python train.py --activation="tanh_gelu" --norm="layernorm" --norm_place="pre" --positions="learned" --qk_norm=false --init="normal"
Each number is 500 + 50 x the weight over its row's rms, rounded and kept within 0 to 999. Layers, rows and columns count from 0. Numbers have three digits each. The size before them is the row's rms in percent of the matrix's.

# layer 3 MLP down (transposed), 768x192, rms 0.0721, rows 404-440, columns 0-191
107:443528486594535508514477552518488552550564470450518487536502463532452565495460591462481594507558415509559536547464515576516449480491634493432535471496511566517479505522536598553454432502471534417469554533450509529666463531596545453410560499500528539560410400471478539425426458494444504521582492525478533501473537436520540530514438487563493503483461449504500452535475526525475516500448470500444532600455421565379498393382531540529506416514511519461514507447430522567488538489504404543562457450459462578524497537493420538424567405499468523415532505453408461563499529561516493505
127:451558493503556479533438531538599481523473512499575606465514529465536489564523527446462499448474525479442462451576475467473510498486484528454508413523472523496521515461593548525419403524539546524571505544523444536529507499502541530487574394551614472537574612437504572466446468559580489485517474463490412536453479457484429492508316514540512548643472500509513393484428479440576514605510566457438497504513517421430539505487479446495488500519486443435529413498567482526466554530437408513501579529506524461466493458497462424498407561426468505484504522508507649502559502490461444573
112:499598341485506456590530600422477555512529512462480470629432406565469412457510473508510424555456475535586477458408505498459488483543457534496487475498436556531550487494513499503420549469522566460453502454454497464478533485521474487546496571421446522525540513552477562509483531420595464410555605525502520452489530502498535537507473447461406495547502461547444479440536461505500506457484469556524461536571447479528445551513386440436506507482483512489495524552477622487471404503497601566443441421469525519515595462527496491569596495571598550556503532462523471401601554520568540532
102:470540505460535555487514413489457658593562496471476495520565477468484509594502525542572534663499411455474498521481447525517578528470458516559504455572460433473433465442471461480472444434445524520566571524510415436408473489484492512492479487408599527499467531564491467436476451513639362449545464513490505370515469445523470492484440378470450509478471517469481515609552597596408530458539528524539491509464509461512490469480545441475499548506527559499484491487462492560570551465588551432546493484510503503480504493481545459469431527554547532583460584471464419471492509574492497458
090:475458468559549505486450436479493525536398545564635589482514552479577528569523499492498462529592463512412508452379479437403522508515502488577533535489551499506519482476520466455505473533461502502485483530467470558492517530614600590500474497519532613510471455422590482522510530506507503488499518442490420457446599602544507527510473426423614490529437600426568470444487493481432488483548481488452548526488443424461467502451508383455465510483443492509465492515435531546432522529502530537439428528451479520549464561393528553500592531403509521478449532480454603517355452537518526559
107:447460506530400467420407421436450525510537557450536507432453543482438492552502458558541432535439388482554549476485547538546438499475616570472456472617579479576524503501511540558521462551423432524514509428459478432456519511457537442533478491445519478483500546548432532483479503484372540519501525522485572543500499577512424539450597502546528500484555564546515537406560458606592501496411461474516548432424504468498528446472407520483542483510526488516541545532443513546525536413473559490592435538616422554487477502618491506559474539485377485561518397508479498474484514508467449478
105:498491522486605454444521537578468599486514492564522514520476446397516454484560453617550541481549443496534556551485409448559492486545465487491555489569466426433450549500430551494487439478462442549455467570471496553478457466521534560459480408524545501598480478516437567530441544511548503503498460504492430389487402480541458502638508565426524467457429472532472450452551495481396524542523555384547466584615537484525488541538493419474522522474489517560434544463470491563552523467519449532463501445459603484531485620602468501533503387553518466421514519522492439468600505536449518485
076:525599468565448543482451516594529456452487555478470339574480491564495452469409496487517498534482563513515480479537450630601525512480491527524496466525498479607520569581531526590517534531467534539492518452498419533487510445489458562479547575544461553471426490464487524514491531526528482492469555510531534499570505481320495517337441445486440508489509402449492441517535499541517415513434356513444455476505418526559523496550508492501478529453538581554417553499509436503486466440539453538492481578564452574473495560545579483498550549513508634473515524464454491423511465489523455551
086:528478563431489424452430446530510513617471480571550605450520494546564501535481478518555511534635411467394510523461533431460447457437530487413520505524546515484481523509506451439546491507517504446518496635598567541477464493581519499470455371466484574456493470482543521579524505447507469585437510514564426509543562534415525447523574464509500656452492473480466582460428467498502496407553481493481512586455562507529461498563536473469453542529549548563480453516459463513422510519522526479440553504526370529434489596421431514411496534417436542439486540464504507532488539536470494517
100:457578457538488483488496569494442482527534524631522426588553517479542535545456476490442452498535460519518563493511499532516582462567515473523483471499456453514497529508453534568431443448515485490521503498513503496573571506482375490511541516490447533494489502565467476545503504513520471531522538535521525511381468489675460574515494547501486542423495423520457535496490543506522519551532397459483482460512463489454553466519499468534244473527504485519560530494478515488583514412470466447515516506461426455520550436448412481548456517467482773508473498534444496540517481524493488522
093:453495516500580508477573463478435462542528461543478515387469549483486453530481453472468473615460403542562557693574467579557496654520523507549442496548532497547554470463502566474528450477484539422403451581411535549547565444471476478492515416547535526495500454514532412449480519583485518452599510502438478528477538572496456506464516442403549443496512480446495508453527523513527458518445520522510460482567423474523457482464483526487544552569501479542560470551401588476455544456446520495513537543508468488466503611502492422431385526572454493567562549550436458576436509456519488473
114:539433521555517502524581501471560372470480379481526454456588498521490456496515412503525548549513571491538535516463553504466499545596482507584500585497495436486520438574441509522409535485457522586531484498454468567496526488487431559510485472459544441550588497582477484506481589520473545549504488447512492490493526468531527535510498385345486487573493514429516483548470560396484488575479491434475619496520573469567574443462414607505459513510481577581489549496447545510501465513591440494494456490483473480534480417519430539468491499502427454488438418495591570497395501496556555367
094:489529609485437485500576518394377540479435558527562490502543590535467423591515603533460524487502460563347544592489534555508513531539572489521490553583468546522415483451428539508507502472485611568472423449488458547528473395517520476562538378472479440514510434496549509527481465509485518486468490472432579546553531502475533544491501486464539521526577501495555498464550436491558556447488509475438409459533530482525521467562495539497498530376512483376535519532467458444493393488399467504604443491465540476523522484489412489464537502598508522540492554510451584442569410496482470530
094:449548476549524567522452491452451460429472467591438429510548577558564502554532545521587513502524517545560499537464452430516537562588423581562515480500509530499523513481486469400412449518482488568499438495471554504601548466632446472487526512502436589490487460425449539503556476487536417456537405506405510498428568522638462501507521463542497450538515487510440456442493501555463422504610566514535492463408601499452434478517473454508585524397466490476519440488563501420499523579585509464458558414513512490582586525475455470441541498397492461477477506459392529491518560492489477455
103:462467470499598546510488625472446585535479503486616490484518483489494529534524552493464493498491555575573501538574459403534560507488476497435485486491549432495403534507573493570417462498511498519461451533456500504506563561464497465577639565517555522483491450459439425466513538463424452485437493540506486447486435484459529398429503503540442528449461505583534589487479504506449509467505453472575522547498528385493402504457461412492537530460366530470484546567536471387505482471452547543511478416402587499482556520533570552451567563497554568411508516498494528510650500584486450532
110:500492564513616498520468486445462513435570451523492424479485536480514487495461578539606497609479456517617480480576454482531466482476509442483400572561581458520457500462467481529497507470474470457550416519504446542461459542457499450484598497370486474504456517552471436497565411596413609528512578585491538457504478549502459498474494469519501444502405543588525479511545459524495454416443471543541563470451439495501567480405503475489516595511520436365500574475509526508539486398547400452538509501512513531600471542569478550479384516522459488542568543526542448445520532562506510604
077:515519496437550547584398465538512564508500494498442545424494419539584514500451527438564475434507486535554540427450418569531551429586480472500540423499517540480459517519579513544473544488494554414552481471508501541452541546578533447449572507486500533516502611440495556470555482548505567569421405476444495533499447427435573503442579519493521417541529444532503425472510578449567477452527461430467511537475499431498441502509461502532536504460493519520500509457503545496536432491544526527424470455522493440430406460510528507635466543510508538492619570559447511356618445611424433539
104:426588451434621607561470496494506337610522512508485472573528482533556508545524532559443552508552489497515459522509461502534573484484414487411515556434527409487480422447537510532447525564549568496452510404452487495496406473508512567430438544547496494506535452437530445532435505586476491517443483637528548573507442390507527512474506500484457586459411465468582500507500475548488501451499430558483445466580460517496445461431473627527450501482521449387481529500471489538508530543441616555457556522448515545495530524476575438535462492482441514503455463477551492569498474564524536563
101:470531520614492511467484578531571630401522421514428509533516567481526444515525541504529561412435428523409433499496561445524430522500518523509539502486480564420535481483443427536466452394535491521553544486463534604404636537523528507533508499481509531533570551546467402484498425508498427479478483484458483471477514516504470473441526504503454507508545444581572479496541519447442549508514513394569528430495383438457500529492514492502540464540548491439555536569489429517514522445413637544567482372468481561494616532516568481532492499479503460550356529521505485488590547512476482494
072:588526532380470522539474432560449488525524527523463491552537619548579592426476538454519566515463522523480446449499519563419437579538476477482509555559492431462511534470491486534457500452463497501433503445572547509511547516535551489502523479513499438605476460496459502581507522369441457561498499563494588464514486498231516496445447503508442499525494452577472492493507556545574494520503470483442521506488407528511491523528468545576462461500448501470498477433495489540485493429544508510503508539548471519520469502503475446482531613387507651515474564561627565491555499560518480473
097:490500489486562475474509467454508503524528494494428463484473521579659492429489463514518630449465452554504510391551471538527487442496503596472636573510560529567490516476489415506451541473540468534435504573584563496510539442497425535497508481492441519530484512401434508393551496498515493454516584589536504439511537587519573504429490452494421488460447471504459557558499437450471432548399464516511512477483339522537544531537507486488506494416505451562525419546529400462510416572561555480492536526448511472507538548571507554436506462398438578476524536491587477573550482479556447450
103:545573524514591570454539557528549483500633432492528465382409449448543498546530631454532544538409496526473460568558577493557514528580498508486429529514471453491520497437492550497530549431517405500472601507494396546566526448521553529420463444537533468546476521447554444527493456557455433511520521489413497524453507466547519526526532443448474469513483494537529586516516575563565439622531553381574518474514567409444514489509523608500486466454480528507459484553399509512517561432543500480399461488487480436525456437428554527505470465548466456482499527486462481446516516492384492392
112:485447504541531574572512512461542387516579484498545503474453563572427495492565525566537526535548468580559444499455552413461540493476491441418440508482526413496472484469407544517469617518433556350454509403498472492579452428510557434564518499533438447543385574421477473465528373484504531480478494528479479538482486543470504477502550509488466557484523475515483533573555576540582581498537501440383597459472448507486541504451495604563486443531606488449450532410513540502487524533494526576540526488446485466525452560408575528462519509543531483410455534533591563507522529535532530525
103:438431506462478515466512490578576541482463500440554509527475517517452507521553492494498514510574440507443488586487559455525500466445491484498491415558576512509453521508348505434471548484569552534423522442454468485469500500519547506438469494559545507526562531417528470442622505517488475522502526534464543465409548552604519513533515539518597516577520583494483454532438450474457486444464571496483559653608529399508458539403378550481553503587530498431438441462503463492591496537506507517391528475427526522477563531482445579489429565550452412401522441483460526521498405496514431567
112:581552466568466451458413561508509484445529389506474473498573409508469566431506501556520537497484554509514499497469532436518571556534447526421389602452501560551520487493481528495517499565448515403481354493537504470593503592463466406456460471458458509450496464537373548497558515467552431450484574477384508530487514515491514526541439474526478553446458468499443630546611522446531431505539500470525418505568515467452521537532490480587508529489481464594470432527532454390490510632544525475456566499553461568514488477521491453473642487533497438515517515536518540582523468490478543483
090:499477475546552474498480468509515483552387499642540487497465525521555655507477464465479467494601399460421489459441470514488472540492509463513555486517530596425529579490446511534482452539542572513584426539526435486505505514516427496492487539501526561465568540491600542491433536537454462534472540469502388431486613532553560472503522498559461605490463589417486543492447479521418480459521447501505466572482540535464471494464544446466395470530453542515447458524456502533453480424533562551477472609529419455460477539504433466457576458369527563493429481589547534592467518499477523615
101:499569485366553522598488487457506540406458550473541499470450444453465489522529531518450552587524483570459519437542401575573537487527512528499483491472453462459415359495532561540435448496418375528490465500583530494395408495550542574516534452588433488509521433485590557469556520495531477561434527534449572509529530437505428587543569538494504515490555460485496463516566501452571519534538551549453480499521461527521445512466565403436467485520410501496437570569470378509495504471468507472490458528498470435556512486503453518472566456523557535511521513604626549469546458489561404501
091:441607520474491507526636492530415498542506457483573484497474372534513511452492545450478464585582459471423461483425440474550515543490491546476459464450466453535431451491535479498561533543492475489451603533533553376399434562468588556443527580528368443486457422519550460433515472514441565456410476493481557510511534524473547595404574530503443508555508544443535530493481623545456487477425524579470548470534486482487439496563439539575443496626457423548520508521474480532498444507438513582589519567550470514497553442497486559490553448477499545526537472528506437488515439498529551514
098:536485553539485512508500500455477601563519483521484484501521563505485516551507451511404549514498464454536549567419483474414479401534579535451527519520518522483463452466479533509516464519424436456479446593475434462486540608490491456475593582493474498444510503481517462472602540619522469466436507509475546410448468584477451474443581552557439506521555488545506551487523555528499488487547501509529464478540584585527531497597564507545505435543467525451444432412463445455502465456553389468451461488464483531355485472674447572477368544506572566457452591525467558536532470544458553448
081:545514475578463561484462512467440503441591561474528473550473578529439490483532590516570445479611459583496486536386509459452474483554522358588485430500543431544571494506528527488565537444439460499495525485485386546486446444520624464516593414456471477490401476517449528485507490524504414539520487506474513526497412448523517513552550491507400478500485473560484560590511553441525649461531438446453545483486468523531617483486490572494497467449549462545535461465484493540487514488563493483500472467454428408548501513423492609507519498552444672496453530567478494519528541505439479507
125:486479441483601531421567553444480465460466460515543478533507554486587505405564551412498531464487573441442591530568553477540561506564536476467447481455404575464489598478567539543445507489524519491560498451569526575523540485496472433479536426425485516533617534451534538546507535540544474481473592510511505432507548459508452511515468594473537419517454458476574478543502488523371563621537502584485541485480495465486507499529518465423510494497436489520491452462523585427622422526386522494462452411478479496492471375488436502610498453510548529452516426506466418473549517451433514423
101:496495481525544467453626501439503496414468530430458494560606503439598481512479373598560522480539416499513507574500564462428474516529497510548541468452549574504498562466473426525494515375494562527570597447507428552410512560374472526456557515438549478438537574475511467468530547485510422554527606510377520449450547651505505556420519548501406487451557471499534486452523571477492449641458535516546453522477506538539511467459459423526480484441450483509487555493505525487562517516554493491478514457471486454531525542450420575533502438527532524560455424458445529458479470509527535482
107:534468455523479382506489552324479469406514517586531496492503494542484439505521406596527487523480433456598475405469508526502533478512489446526453514536440487457520425436455428522489555460425548489458572459363570560485497436457511415496471498548511496514583574428511513543537399517504535499525529465520561517549541479532505454579440584558593558596465483442533451555507494567533529564460503507518496467452501548532566429499485450529463462528519564516514539572563476480495495515468540546435476498536571465492487579420487473580584497564500473469521507446433445523610523450547532349
124:587521411531558444485509576491478426383430474535439458511571405441373418566505558543515466543509507500582491494517463531586503510484464567479480539461417601480529423568496520528540476549513434551417487498561573536466477550485476526520603505485510486488472470465550547528506582409474501502482507514553548531521485584536519626565554398546580449504509490475493538461466411462478499519543518494562395507507494474476519485474478442510482455518447519504557493443500481553485385503539473492457523543516432660492637503494516404539484503455490465413506391446467441438558533493528545513
096:480507505597574539489520436503438462396544516495528409542602512557464473428511498493484459532460600510500546617457481500453537498494524433460476534458466480564465536398450510428558443613421462525592488475445536487647452467544501599436503510538570429450500493501484441453435499554411475507462453532426540541464545471488515426507516530496514397505531541440411623507476540584509521495514504525505455555601423478500512567485615553567496454428534539460532464536493452499586439456517545474499488437508525488604590499484497488554483523553467447493467523516538407469482450412466455512
077:597542474519541443575539453477545411500518481522448453503507560431550484579483531506490510521554476580563547400507392612485543493437462527469529503538444464509534544536485435416441506620526429538541503546574443541492489577521427495429553449488514514570534533512430502562533606375529547552540544507466416496508511520533481421459386491563539469534448477479490496443514450540544452530495497427398388549503372443548477560513590554509489574446528540440499433504462570481510535494452435528510403496496405511598533480487531463546424459494449535544501558497488501459409499513475484492
117:505611620556543582473527462558471542440544528474526546440544409502536434446526623492443506544521584542547530515394550540460519458585414533438504502406454451573513554590484478455506550461446473457530480450430420491414482535464504504440488445531503435492530555366513443533545559497408486499453476400470489435473489488535577482459481509511644485547511500500511490540478572529535532404495486565475429478527476453513467458520550518471482517547482527480458579530506536514544513440599624393496527531419510523428440563484525476413499529550568471540560516478472501431507570523467517496
# layer 3 MLP up, 768x192, rms 0.093, rows 405-440, columns 0-191
121:463439545554508498440522526446376531452496454545434352487513525504546511570536507529566470565610430481363530485498457538475446467473496434597556511461586596489542538487546590500468585497561541495562428529544468490549405561527442571495416491448445585500515489622524517434528546514462524464542532517487467507502577491477629537511481395501561505424489512442523436456502399456454455446505417430514450516449598472517545434529510455445392581446482438503501524494545450510498475528524505545501509485517402557534432521499523511489461461524522526496507473532412454493438477506485559541
104:421494577581552489546472548589571480457386538481462474519443538476625528493523520470393429567532510561462541460479453482485528475459555501563444471414489450474448465467532425496571538590489576464475446533486578519465480423461517463518382461484493492559549436517517453385437553475519601456484568423497500577527496495478647459544520510521598530483593591488531460421409563480531596480525438492457470462518493610524406476571467509480488528516458436540514496476528415544508494566435546539493506459527504493471490532496502497562439545526500476543428547499537560576582464500508545528
098:549410513554482518487580538559497416441431579495496481451423501488582500468493473497495533438502584477551570534443593498447429475600562512505504508530526593507599583506497461517510416572488437451494434462561550478545557453542477515553480539527392517558566525468462550540456524529369576525564508474466449524450464476463537579542558580491533582436566490507560453342498444491625456535492496429477553560552528556484477509455430559458500531493527417555476485481455549491451427451445470564440444515488476438494486535553533519562577524540512487405583471533532526497486433482489564458
091:469453503525495460461470468515436509526469552516517486482479562457510504577420518540522451467522493494430505501428487533407511514523561461458578497575591529456565466444523454478494560583480522582548493456508543517502437559637547606542427510496538611462435497454547530562525509510490462464520504451445465514597487575450563513568567499549569406483420551465549486560498582526407530465515437426446492558464461547457474542436520377471404490496435530474461517532456564562424528388505523551461403548507453554455475582481514441517547538401509581528440489561521604580444511523505557497
101:433581482580482508463483542551478482523464479467446510610445548441589476552468399482503595561509518507551462541481514544480380487482577503496562528468485641422519474494446540478577484510586627505463475530523515465420542398531473509534473461447431466547469479437472479466452573509536449362499521399475498544524568501493613578538529540460470457449542546528479481541399580542497509533470396461437429555543566514543596482577532514544525503571435550438498503454498541517479550493560549522504487472540453550450488547454487510440516464539427488486384448482478502453438481423524468458
103:550504485585526452375519517551445483467507507480478475509443454491580496494490341549620463451504390447436493474420543490432405494463513520574560506600540552438524504478557565516500460564474497504562426441481455503571548457501458580542458553501433531575517548608497540572580520481480470517441517575495417452528459520477524511612526549430540503471474476461467427529538508417488463453497522453403517583577444529544581492484487478406460599439482530598471543524534541530397503413496492562431433552467507472588520507542582486461517470494539540454490462472552488478516444493512505497
059:524457532500494465563679507389527495559515411570489545445476515515542521505691504490530557465537408492457539557467491335444465461534496457475485563498507540448526457487487476497490479515561537472527451399525523464453441568526562579546495545492518478478488481416534450448482568480497488557463490475462462476412520551644478445521578614532569527534420548488467463532461456544482617518613501434507496496481522488489512468553539518467486487567522424459575445503516530436431477475460526546517419492499488446587467531435455497508524542526491540541487509494465589580415543490538512507
080:507484562478468384469460425491495503565440536526512425466527456602543492500515517537525479502560490513389561544486516444434491499470533444503509486539598548534514543423565429548534495559545506485563540537559550548541490452641429585497415448486495616477522512445503515493487530462516507466412450466451492541520571559507534458496543528465547576451481548474416533526532510488464585431570418444487535599486529548485512484614495507447408559464470619505558506556464496499399493378492534480421420544537447579484518565467568444465536499387534563508472489548531566567508533519538569473
074:476474543493516488513506486534411607473544546496490333502513441507475466567445437578500458491549469522489454400457513552512498514491563515576485465506516516546475544535526423542495498601501485543570480510584510504547585464532434525542428480537530520466576449495548591494515539448574487471507534524463480562611538455371527551474516489521557406433462462476493481518497569539471517447535437523489501546441524509494510537534486530498446475369464592536507484503471489530456546348526471455480397485541471511417415517546471550497412528482480652605598549519553508511577534560485591504
086:528488405514477507384514577465408508436503433565552478459412472585494558519476418592464492466561587464451527458495624475473509439572536510466499473498487513528557503519514507474513487516467426526514478404477561529586522420474429537441504461533443625538480559511483497534482489584487461456511478477502364487498478602472598566615476552488487612559545497496542489498592458494451532474549481441504523414547577484393450501510499471449455500480580504551443530583512456526478420557474485523467437505573452535530462501544501471546501527420553500418438485552534489572498425431511598525
112:532546586592424461498567544543509373549462493482428451553568468481556520552496490494573478548487500536535583469520537490484409470562507483506519520421444570460481513498531494477515442486615607517507511470460445475542527490580469519441506411434496444493522446534479518454494580495473564458427470452529485543538595468466542443501442427393506463433615551446440531464473509441433507498579462484424502499524634525507596458512538479401480482445452449519576476463496580494437525523516456497457519482533392461457490557555423515506470479526481527611461438502567600479443540412506542411
095:426363505444490557420444514539562491526465543579481469549525438448519526469522508510487496523551491505495445566488559474451536513593417456473490478442464464452501498490548440506583526511459659492537519462427535536478577591562485575454481500388572630442529495461552526503501534618505507424446523583471455499541576554467449486474513475530522510544588511443508514501492558451450472478552484433513502496442562559516545356463627429401515513479477434580520539579495464508480501479472507432462496484595414473498439537504515420532497551367467536501543457522474523522535543527480533529
107:522404520479489463524616437409515453507519478529468420467540647499473569549588523511494552454518490569503493421448515467513514454509530479452504536501568544463510490380598481520526612551488528500670563436518467533412415491511445583470467510462522515516526509539490533429387578503449522517521528537452484531530530474484477443585452604484588566394517549461560504448475524468532464452527475454443465466507542485478475508526512462410450531513500528482540547569523465535456468413448485539477422525546576531464425552425536464485459514547430539560505462566616534518504510482482551611
094:516483419515436498443507481456480542426471485512510505446454528495496545535481399714537569454549529487497458398505516516467472529446465453531539453537544507521548558527558481548520456359597474529530517525457574525501497573571487568490522505503508549521559539493589578486470473521462448505472586429525416382521454544497541438544449461503507467539475477484556468527525434535428514438575444457442533603487539526479485400471476393499497521493537589462514521477526439488491412473457466469467510543499497490525450486587565430593518513463594538555531421562565593580513502587499493573
110:493507455474490486482363451421522466467522403519436468554550515581511487496474551420473422515461446460483526443454448482475516408474515465491486513569448539509505592422550476504536551488475423493475442482586442495458424519583440528481462530463535498537536464588452474534579574481422578487551521579515495457557445516482564499625518428585508513496478603550470526547442614495431553488512456484534476446485424551568568499456540465578473532451538594562455470655454500474451445539530517520476467571473419485488532539463462485588468504536486486415499537561452515513395479531525569598
100:472453429481491542467470514350430515498481521554530486460481482514562489529559541632493566530640528490527547422495475479461497439473438473496572425581490524410522524474533459505483538512556578525544478459571478461507476547567488566517526466487542501497546475485546519444479509536508560509503512488467457502480479469528533529544419451556546455534484561500516368511502480467558486415524473411371377625488570585526457465483551500499491579523459461507596557477525552536451527437455518464508495520603415562597414517494502448546522385586488518569450467481458458627516499554463480529
101:508461508482555431472514473578441466560505517515498489476475438531532470549532527477448497541491498595482436441486504458563543493532472410474551411453611452564493543474458505560599554575513528582467575461518527504506414520593467583456416461407523466533559437512516490537431634517424485449461467591495458553527604563465532515474592427484500477372448561448600536502487526502466464492494460511490436499568553515412513483439498512561421462440401538511499456465523544567453547446426489572506509554583488591561476544546540497434499506489442549545510452538634539552498474479517532534
089:538430564509475524461545504520516420568448540628463472515553549658610425558528541518579503606515548513530445488517500557544482511409510493482467482504530491527536465559470368481516511421537500438501504425473512454495409543561524420547456461485562487414480367592504504567443510485495481494602577453480434579475580480451474563478501430516534495509527593457475535477495508509453547506535533513484470487475478553536469368477619447525460485531508584559497473575500572553517486479526455451489552509573437469539452391376496443559520455559524517545482526512435513497473517503484513499
068:504529476538413443481580468355518561501504450501517524437448450495472476555632513476523474475522484498464521563578522377517555431430463500523449509507424559419589475527551472527500491521536514555526457440552450497572426442476552532506516465508456489425501410472565421455407400567468526479499415399501508427467595494609483572515526447496516518517486532455523491489528462529492455459508446446521473558465542499536566486533598393532468603554483480438469448521501486470424470489546446536547503541582413531473497528498448488547557458557563468522465462469391498542417555442557414566
103:451513441632456524548509555465546558512390490501521488538441479485522503510570438488542523502684445552491488477490450454469531469540480503464489491451354471390491478489531538476526548574517515471459435473501448512539467461547476461403446476520420505488379482537615623427429518561570500527536500539583506477528505526470596524612481571417527555544576515413432520499499468421466461501542453434482505493516536543486484490548503400503483412481526517485606492552450442498457531528497576571514535542534521510541512533421513472644482471421517489506480524487473490484495456501520552578
095:474485505522539472418429508471434484546502551522500489481378546620614530468499501564651467535461438541515551469474404503461453517462546532438579433457522571445517438512518551452504416586556509528514454475524551550510513435522469494472504467510419553498604510460499620539485436492567528487513478528522448487487575558468533414537405532534534592425459494477496467467489485490599552453525432522480581566440467492525485449471390369482528524526527611479580492537555402488445456506466548590457520486504485547489466487595408430456483513458529492485503431536471530477566466562506493482
096:496540520530357507471431529573444469462501473547523515562428522438576526489519349523576570533507550486480498483550448434458528434364460548461643535473487480471556522459672526495592523498553537508553477508496533571472544504509500476532484449522469507454513595483564519442443510576535511368521477552478482537499483423467534534468459460614541546518495582421513478481561463452436494395514442539518442585541573465488517523531526440517470466495496533444572502518553438515480484508388490550509458465538486441457494486503485461529459517402503504482524389590430458519458489535532507555
097:506441416496598503501548432426429582500551509570503365537505571527541458605578443497489526449557594478517480494532536489522475530532517465473551468483453555469571552529595483510454518497564534585538551516512448478537545539472416479427505543525470579491514488551498587496591511538549572451538513510518493505511448501425558469498524403476546528419467492558494546467454501411507489466510420409493546435511466565418592496508491425470383579386548537543551471510501548541399515490437531573476456528521502515511383476593590511484476456458499615539479518523464531493516395423528517504
112:528425545533470554508545563445558526552438540500477451502482650493611492517464503531595431510521447508482501495483515555579391481470488427429505472443418508512502528407520539478463450581571535496584549516573480472529554436453450540529539501537499444530567519544487598441499537470538519486523467539488504496516563462506481427544502557394595549399504534441490507452474438488436463508624499462429581539514560549485517410531510470355494524458497614467574420491465492526469512499502582532360519496480516518484444598566458433453479465555513537485556524478557433521561538533467534482
083:441439536538549483502478447456511468532479493591513477470460561602540601525446445495552536501553471482402471529475524492465456461468541458459512520487526533437553555479484540469601448511536597529536461523562438508464476515526418477503469471493482600446486589437614508464414511519490498408495424429492430449539586496498514511537559420589493543516484578360523549573472564569463481465517489453534486527526514581493518498514613438454450459507415522509479485482552486422464482442431554541508465599502466548443505512604511380458504470370544493497469479549572608553491578531499556549
102:564431598481455495451463537468578498523614526542463509482537462495439538545460500523528400472492484538548542564500575564513475463517656461636569477614555573558530627480514465487498530516490498532460484511459613436593493484588477462496428552494591500495451506527474450597482502422434490518543503478491529569497529573447497463529530537461479493456396548521456409466495478500497487464456458413526528421466481518468547515470534544511478514485464442536513389440401531527433424477563434400446479506558436472446441522480435542549545526499567539471473507485458507577422492422545509479
096:611424490558492473437432438458581438438550506561380464539575575593484559525523498585547472434459506522550515516494566523435522506496517435586564526590493557503535527527485480537475482424491480511526422468470559473576551434562387509523496430524552548506576458487478508513432452550502505564572455521500457543532467519482520443565469531521510533479491501525466442393557372400556490527559499429574514563505548469557538488494478508411506510415503505532579404550496571493482478504587524433371500517453466444508507554471499454490485491522566474450482438518597523531415497401497560421
105:459516409628452450510479469543362505492546476521487475440438475489458479480467410577523583448506487534443570516526577478436496441462506448519627471608496623438537573515568505555555520513582532558586462450478587527495541466517502630499536522469494477533520504473413616476470473512461517457536433483468438392543479555500526433577589497562457548477551489509497424485578468480476529375455422435520501500452577547442479591553504490419454509435509551473478491520523439492523473512540522533484496510526494553562506518516591440523510472467499494489494386530440526567502475432479515549
098:468499456598560497486558502543536531447552386559505493538408490511543559488467489576538490540570472484451511463487516557425520554550472453403573531487485508420619545427561598489447456555566626474524403444547510603548459474605469550457478511522516611520492511437550586511511451562559518471504490512523438540505546471461543469434476477509589577432505538509592461449501490475407488519511384540412480593513561533462445517444474416429434487493517494460526484613538473529479474492470595537510525475571514588574514469490544479515432494527465486478411419502495458501449505523479541521
115:468433491501495416490505531425513472519494517591485379493569569573480469514537540518559537478493574513477546558455568485558494429540567540571569561526526564460512510437530479494502533565564535486506475423588481417486427506503398467516465536465526518471521475495516439447559541508505525418520532587483512486504466559434542469512498525570538483405432578493512514470518412565532534592471424454452424477501600448465505440572488578458490534577463499435513475513550579456436566520608512451516453571550462516423428513491401537498469455497587474555512543563578413524399599445500576591
096:561485558542591482535551435601566540533479469486496500461440583509538524493538424417467519459482422450469561489466488545493513471501491459407568518491602543495531547461519551493403545589640487485494438604486452481510382513551505450473467558506403455519484471569467507515521433393487516461476523495519566506549521468475564555510620483472508405463476535487516447585491539581506507467463447526442472468506455519530523558477480528451509563517407505451491462422514459486478461484474496498523475563550517550499483560682554481348562446490434433523547486517564486538395549554513527548
104:496522434562503456558489515520539569515437470510449461553466521515565603488507441533484543625530441459504485380499533551513472533532499433437505513455529583446480474516533440533497597426473557462454424440464591501476537525481457559537438482522444509538552483453532613446418471501558488428583482508496515482534511554516589509453624479562630458480524506456472504588480618478429582427479424497469430430441560674513440447485536449585465524518518421510456519574488491495485490538453572473530523488534451481477491554489544433529450464404453520518479525521460520538474430488529562549
110:539556516572488520553548600487507479532534481499422481455483521557607517507499470482522549555532457498569532542461490485557416485525595485545424460448463470457560442422469544492494485565527562463509521483607540500479472583560499537501490467472456527532566418442538500459581508425509593503553476527510402486465561500429534423561446459537596575393486536489476436409401376418430485512564447493451445594449525498451468418523516539475469472528569448495485518467523514520489509503429528508434526692526465546577448570516497430536444412587488506480559505520489466486508418483508513484
084:533449545443475496450447587507573522674423530540494506479449506555551545470524517472570508611489381390494572510479485554619445560565458524549475458416545511533504445519572529537439525485526539437489504494503457537474525516528480521529467542469456484542629556478520577502524478434604489404460547508505491502530526451470486454498500472454497495432407514458540549534517481484452540513550435501532583523489486504461606371601422474494522546565485469459542515492505440497446488470424428495446497507541423496479445489552427424608482519417535548574512483595520592500490497554504505415
092:461457522558550412541501515385500481483493410491534427473543642452522470564550470548492446476573460537485493528486459399514450449387473462404425501484535522491493484486468528507491391512591487445559565503479526416554456463504452450473478508556512479520691434493441564514551453411552446490572479422500487508466567471471539464516550468556587546564501602531523550490479454438423483586530517480527562505495499531480526554432467523424490490493485605432466375487543516485535512461578590538487477511518481511433462518531396402424496478506498505506476561514463531522513556475515542570
112:467416503469506468508498483475542506532480473590412408559433534488569477563478405553549448501563466498475437456495537543556507486467510423493563464540471625410566550458581489501511598525567546649544567439560515502593501497491411521454449431458519585484524424548472592476385549560482495445530492548459437549517566479454499550555558447559485565466474505513519454515491496528524524462597425456520537506509637565454568501471588491451477542437463572570526501509491484506411446427467445527498473497591462475495493541489502451534483523400483550507457474564484464511504628516470493505